Weights of a small GPT-style language model, trained from scratch on English Wikipedia: width 96.
Each number is 128 + 24 x the weight over the matrix's rms, rounded and kept within 0 to 255. Layers, rows and columns count from 0. Numbers have three digits each.

# layer 4 MLP down, 96x512, rms 0.109, rows 0-95, columns 192-255
110145113131126144126136103107070122158125126104107141157127144127143071135117094107152133116149150132111097138138140134126145115078149108163130138136119149142114141148139145098156141141130126
142159119133173139132116131109151105157070106148153144146143140127110153099108123129142122140165100121101159092129150076102155172136096134093157126139157118107135149140128170157116124121184128
095117132126121121129113136154130135108080085139114170137139105164132163101100101164128134160092135138141102098105138125114165162125095125135115134154095138129159154119120142125126165120124105
097096114112176090107147151118114129110129108142114145147147125112116121090094126134112131125141117135174116127140140117131149125147155117116117143157145108162148137094162161142130148190123167
149131089080109127121136086112141136102127130103139120159110146152100159124137147106118104130118097123144168083140134166105098145105067164123095148159087123123130124150127123130137123173125115
150122132075124148169110137131143127099128159111124138118117097158097135130135121160146116133104147189107116128102122110112116146156138089126142131111095120175138146156140123145114129163160095
155135138126151117120127109129127090135163133153125124134155102150156137112174151145127127139124144115119139127147125137144162175120132138101156137165133147113135152102123132135137120131132157
168123109053136151133140145108127139097131134082119164084160136140141140138151104150122117144148164133125109138086112123152142175123130149131176109069083112141139120110110120103127111142103118
129108151141118148153144143117117132124137104100135117141132147186143164111133104114152116152171167136101110128135128141116153116098104164090127117105124118143144165106133138072108138165107137
109133130106138117101127141121099135124095163115115116143074105118167116138131113129143192109139108151138152122116121127143153145141116136137103146127109165173152164129126158125149100114118136
129118133142117092131170132132125101188184066149128108170139132127116151120098123124123125151147103167123128161120116099118063110139137134152133112151133129113130135123107118115150139134155125
130149129085151111143147094119130126106135115097146148122111185115124156121123152118109069108153123088156104131178141129147130153180105130092089112129130067139123130078138128127168143123146136
141145151114191113135069124108103123092076102129122129120151148116135101110148149117128147110123097128118146136131122142144095119114119120147150080150109161129120159135110127133137109088137094
094126115141125119147105131137130141126145151135115147126137124117160151158140134151141121086098142077132111101100154145115143147138137139136130110106147111124125182136125162083115100096144114
159146100117134092126125111093151147159113122135154134107146125118132096113148131148113150154145161137170103160129160097111103135106115131128100160113137119132132131199118143115101091124147106
131099133138111123160129111136133085132182116180140124112149143083077131132119148127121164155104129105143140111098139178128128134137095140156172104169140093107090119115134129116136121160064123
146116122127047098096163103102122151098166137100086068141068100144134136131108098179147118147039130148093188148144130162080113060145125163094121082160064125118097162132123094154165094163151093
098120131125138108135149118121117133109141092115105121125125146121053146127116137144107117145147144125166110167104107170134130160086166092170103148126100151169146126121145132145128128187073143
153133118096125145123134104106121108117118092141097090175096152136136140154138150122109146165127102109138142148167092159111160109135126094065094162134127132133104146131098157146130123114146147
144100155108126152116099112116151138124122099165105117133149133101095126087137161124136060156101096158131104118128131144168143129129151133151136151145113173105154161094134147089115144113117112
143165098095131109128102134107149152144082102112109145151122140144134127127119170114144131140144170099106105103109122149119101126123105158087145125118147135167121133129180151127102120098095143
122114136121143134124101104136161099106134130083155140114136100117111176119096136102107139124154122131133151118134149121157114137123173174139081109124159142101152115127089112121132142098135108
160132105138111174112143146180130138089127139159114147140081159140092103108126104117109108140115150130153143087113101116125167101150128164144135136166116161101118096148179116131098158126128113
144126147115141105120145164070135118121114123126135117167150121106160120158148171109157148123155159140133110140116102114133083117096120140118110181103130105106071141155100164099108113055110159
123093103136115147135103128093128149099125157136101127088106110093114129124138137130119113099115101134148120166127103174037100111142100111136115136127116122141123168128173125137130105125106125
122149179109112104110141111103160161101118133102149110130144116087152118131134124127175150130158118109125134087176128137099118145143115140085143141123098118127130096140137111129098122129135127
129135140169146099082105130126109157149129098139150102081131146097172090120128111124152128139170144113143117149121128106135114121158166148130127088139178102121109118138127176083094127153081131
171161130111114162112122128118145065194134162140100161149108104104127128119134102119157085160123142130125114119085137112107056093133129087109151145095111127149165185110144129105112136126142151
110134128217095100129140128150148157163159188149101129131094132122137141167112153138136099211096118154166103128188128118163110122173129109156091125149118153075145097141158112135115125143145143
106095170136145132152133126116154133126140075114125140109118095138131101147152121145125141127128120105125142114111114145102150095098111130125130165133114111133085148129107136145172148105143110
105120132149154107132101098151150131129118125141136119097138122129178132119162140110128135156128138131112116111132080155154102122095141133130136102165142149130160066165176138112124152135120120
131165107129133214144117114134105139128149084150141113110116134140113128116113152160165082094125097175090127151145106172122143108144121117138150109096104116104111140094155130150111142115149100
131187108142130096114163130173121111137120181149135163105157104124104140133086162125143121148167093173150149118163105148125143159159103114140124131155106154139114120175129125109146125124194129
146076123104100095169077115099121136105124141132136085120147081139102128163181105106129132149133142112138159104129115130141139099099151148100111096155074141157137066117168093125182152114145125
114148082133146140125108148121144131125099148124133152177133109138131147131133115123138155102113148158161126128152124117115138095114152100115111160120127152115141109106155107114100148111149142
177141164159161130100105114171139113139171112133159113138128084164081144103143141076089145094125140138128123141083127174136162126106143121118153143181096171149137131121151089128136136133102107
138129134109107131119153155181107152159137158138153081155111088156093126110109116121129117091132170117121123137113142159106122131154132135115102101149139131116132110142117127134124125147148090
142132081116139113115137127133134157113126117127140082162099125100102144132101120164156108123118116134134073150120146134137147109179144102118132143107122147091143120120149126127134116132149158
095119166088169149126132141116126153150135118127142138159130143095126131079126131176104135113123157085136143124145189094135153141117131103138131156168119126118113075146129181139111108141142138
119129183130111146139175200124145132119128120122140105092126109119101112115110155101153123149197135160107118162180102099142154095129135065157107172123125133114136167128142127096113107105172097
125123131165088106108103153147121152117120108082115104127146121130138133112119130175118146159115132107138127146137124122131143110125105146179156131123118119156111084087122131113153128135166129
131155170144134119126093127127129096156124136156142142149163154106114080153121064092120165135106082121110150091108165122122083140123137112112163104139087103126138127143124119136171148130161097
141151116120138138122165095154105143130135131096151167118072122107107131123128105153145181124170137163106078123146139130123100193114143133118157095125137081122094122144122101120122136152122122
126142148140145099162139141137143093178154150145135140140116140171131166146135138086155065134176141096156155154151121156141105119123121161138122117185121132196134128127167117092196101087150143
137116152120155112135087134139104154112162134113111120098134152116135129118108137136088204150082120130131114135083138122153143118146174078120109150116133099118156153147110124132114189093156097
110124140083154147106091143124141150148154134130158171142111151098149161097167156166126082118115121136174145090146171113153115124118147102092120123096145124158136163137122122095114161150081081
142139106133133133150099142061073132124128131102111188128147125155171104142000091161156156119128135131083164135129140045102078115083056114102148175106111115099142120163125119176142120100120125
169138177165106103167137128101113164141137143136156077154133127129063134150119092146143133128116129101109108126139080107132129118118097147150146121127069138117146104117094072147141111149117093
108148181124125100103115150150168138153125147158137131144158114144149126139143145146156136140111105111100115135086137110126151103157099164137126122133156103097136101135120125095145116112161124
125128106107142139073137125149160120147112118124139169153149125107106121140133155151128137129130111128117115153126129117149164117098127131147145164115153119164139143137108153098135159101149144
112109150108150137143131128109144134149092098095175069128095125111130142131130129117129124161086119113139088107144120123107106107121093128089152131108095129134138128136131139132113129153103120
211142141104118132148119123118143114145137128160126125126158100145111131145126140119137111164168179163158136115142142125098128133146127111104183141098149145126139136145158154089124130143147096
083097122117102087122097106150170097125120152136144088108172092075114109106130156118139166109097141147121156112118128115160174119105131099137118137139127157125147123059124149119102136193158153
109159157139149154150153115160109139164135144182056141135148125124098172125147105105114149096097144124172123101102078163136115115148148158148104176161145119117063129100119112130105124129174145
158148112101118107122124157109146090120117122123088118138099130109086100126151091111119133102099105159129130096072089140107108135143134169094130127118119094142149151102099128156147138180137147
156124118136115107133122132119138105124116113160116123165164147121129140132129116117154143124109157146122133096154089125132151150091067110110160133161141132107153125125108139090118136091128134
083094130126119123163102108124150127129109103139198089132141131117114113153126144109110119127105128138111120065119112112106112163114176128141111107110166121148171124158116178115093130119148137
162119136148121162093117118138200112135114185133164142089100211097097178151130113154070107152105147119127118116177104144072158159116106147136141085094094124143139087130131163126128128122141093
158110125141121129169126101114152132116098109119120123162078152128089145123130125075171151133134119146144106111131153104089153124141126107140131126145090132132152124118097104089118134112140105
152143083106112148119112136170093101156070120083124097133149137124150162162122151111117112103109137181172142107114089160172136143104103139099095116144123120143122167142117111122131153135144105
111136125132122144122146106158131153112166078159113119172144134121104177146124133173164210124121161150153148136098097153136164098171097115160178139106138112087133137155114135149170126123111097
124112129126108112104115118138132121105162132089125135103105150116083114100137140099066153120111147127132075113142125096128135088148120118143128146125101185114120109109145102156109150131128122
161124132123101149131061136149112103094113123143162151105166092072150130100146116102102123120104155122123141117125092139105112143123110158140170124132114181101106169114170112150118118091130131
083083161154146107059134083155121169163116120147150118139141187124124121134116127128092108120103157138137184125134113085165126115126135131102129090140137139154108150144142145141132138133086150
124129169136139155124133151112162148131127134117124115143122170126126129105143098086134060143116129199114124149138154161121095114154092103135152123114166093114130125128135144136135152160156136
147139163163147138123129159083115153134108118094129143114085143121151132109117075190110145114128135168102152182104153135095124154141130131121085194098154141109124144145110201144112092154117184
163148134128119141129162142143120163138093130178162129110117113150064091128103139121126129133113101135162102119124117130127162116142151113136086146142176190171143142113136177137131146088102121
116142112139129139119127138157116123136126152126136141100152088113153138126128149163114145148140128133138128143168111147128113135118167117165117168134171172142180096131126177122151113113077101
109130153086120138097109170140128115136102156110096125136100122131129166161124142134132160117089113135118131149120111113083154118125146087104118137098155107137132175109115101128145082136152104
142122160160076096134078100098143182119090114101113145121150122155119163128135139157099130129137063131135120146119141099151119128083146111132086118119118118085087168113120152110142104118118136
127123158131167152133142140133135120109142123110091138105127120120096177125118116153087165158117119123112143169080069113113123148108122147126100127123138141198162132179133125115091121111128106
114097130123140175177128134178123148112125155131132170097193171048144089099153120126127120103101133123141087107122131118127167167126123162140127121084066148128131093109095117156121141110096090
147117119115121078155127120130138105135158108126159116157096095130137151113108102121065128148069103117139119174145125144112119155146167094130080101132091142159110145097177113134156111153112128
113163080101098165105157107115127158132108161147114102108149148108137118131136148169145084121118137131151111154123168106137101101163104139099105123152079119125139100145160115119132075139076126
168141131152105172146101120099165180105139081119133096120141129117135145099089126163105109126073086156144152172131154115131134124155086134167163119152109124116101106102142143153120136102116144
105135123140103120136157092112119138134137157116118170105130116110132118139181117157095090124131141121125121124095113129135125119140151149147156119106120118079128118121113139110132134154104121
115111108118135137080077147121168099153118116110111095093113137090100103070148156118166076135136119136137105142116139137111122091156094102114138137115123131115126132123113121105077085129085105
173122106165110117122129156142114151147115154135136143114161108147163158123152150114118142118123154077116123145127091082142126113128125162124118138143147143129116119115145142102121124092127113
179117114116161147170144149144136122159126159113149158099099151125131128132112141120136091086129101144123111139073090090110134141176135187130098125121148112132139089139082165123129143153105145
132160116119159143097115094092081159149111129118140115164180137091187132136130116114072107148122106147133160149113159133123116158165132144137112175135130109109124092154121171112106129142145146
167133165134131148114108127144073162131083154135082128102119119122111129144106143117176157138108137107103144104128087105142098141121114161156135140107171134127132149170124130136146099156091160
107116161149160116111088130149164147148091102120151097146159139100151112129137112138085121137153088120112101146108105133125145144104142147142154144137136129106105118170120164112123112159143123
147106134138132136117117132124145118151150103143147142162122132096111174131137136135134146079162122176120113130141083122122158088106110141146088174147167118144110111151093142099156140146119128
114093061139144136121133116153125137132064069130143150145130136084110083157126088102153122124176133137105128130140167153132108140124143123130113113144153148112146093138132130099164142116138148
118098139142105064103175142151169130113142135096111100140118152092118114122120108110096138113124083134123130120083186125120133120116111125146096089119125124144107140125114120126113110142118112
093167119169134114127145141112129114091147138121119116150130089173106132144135150157154125121130126126141146140129125100139155119138094120165128127132147115078131127128139119144166136129121146
121121104095106111041117120131134139174198125135133172145108136153139125110120084116125111150096075133082084102158120168124093111142144099106135109112123145135124103186140109159160151138147136
127139098107125107149113166092154185153123129092097142123131202101109100000197141104116087113115180150141135097153087090116089009104107110083074136056141155116182147077177102116043127151151116
139127146128143100109113139148082126131138115079078169105113131148081100171122114072203140120147130140127148105123099092086110103140134139081129111115170122150125136143133121121129185131104169
143155146143132137119105176122166148120132141112081118143101138132133156120123123153139122153115083130121135084119128141162141118117115144124139089115105089121117149152104099170096156141079142
091112093110126140149103127114153189093145141139166207102143144129080136127120105086106110112099151133119139195137169140126111134142148111090154099141110146136139099091116141108112189165130139
100087130135120134116147107126148090149144166136117122146135106128109128140152128122155151179104121115141130087147109130146118143161113138124141158146159159139129145098129122131100134135138145
103117091136102124123096118131135151138113124177114141154098146094162139159109124134125133147126138102116123119146165115148153119157147125093137112137113124120184103105114130101110141167137125
126087072077118188121137125150141170142131145153148103129143173106131183090138104126036101133113136180141137163142116127111116111162134125112078156121113138168090115100133136120093103120174090
178142137152111188112132125133128084146124169116145126145122057151156135109126132124095112137120151144150135159143099139126166128170099133142098123098050129151142135149092093133139112139122176
117144099134106098132123185102134073104124190135134156113146137108079099133161130121138142076161138118127117148113117132181166137150132097161152116121124159160104095159118133084115127162111134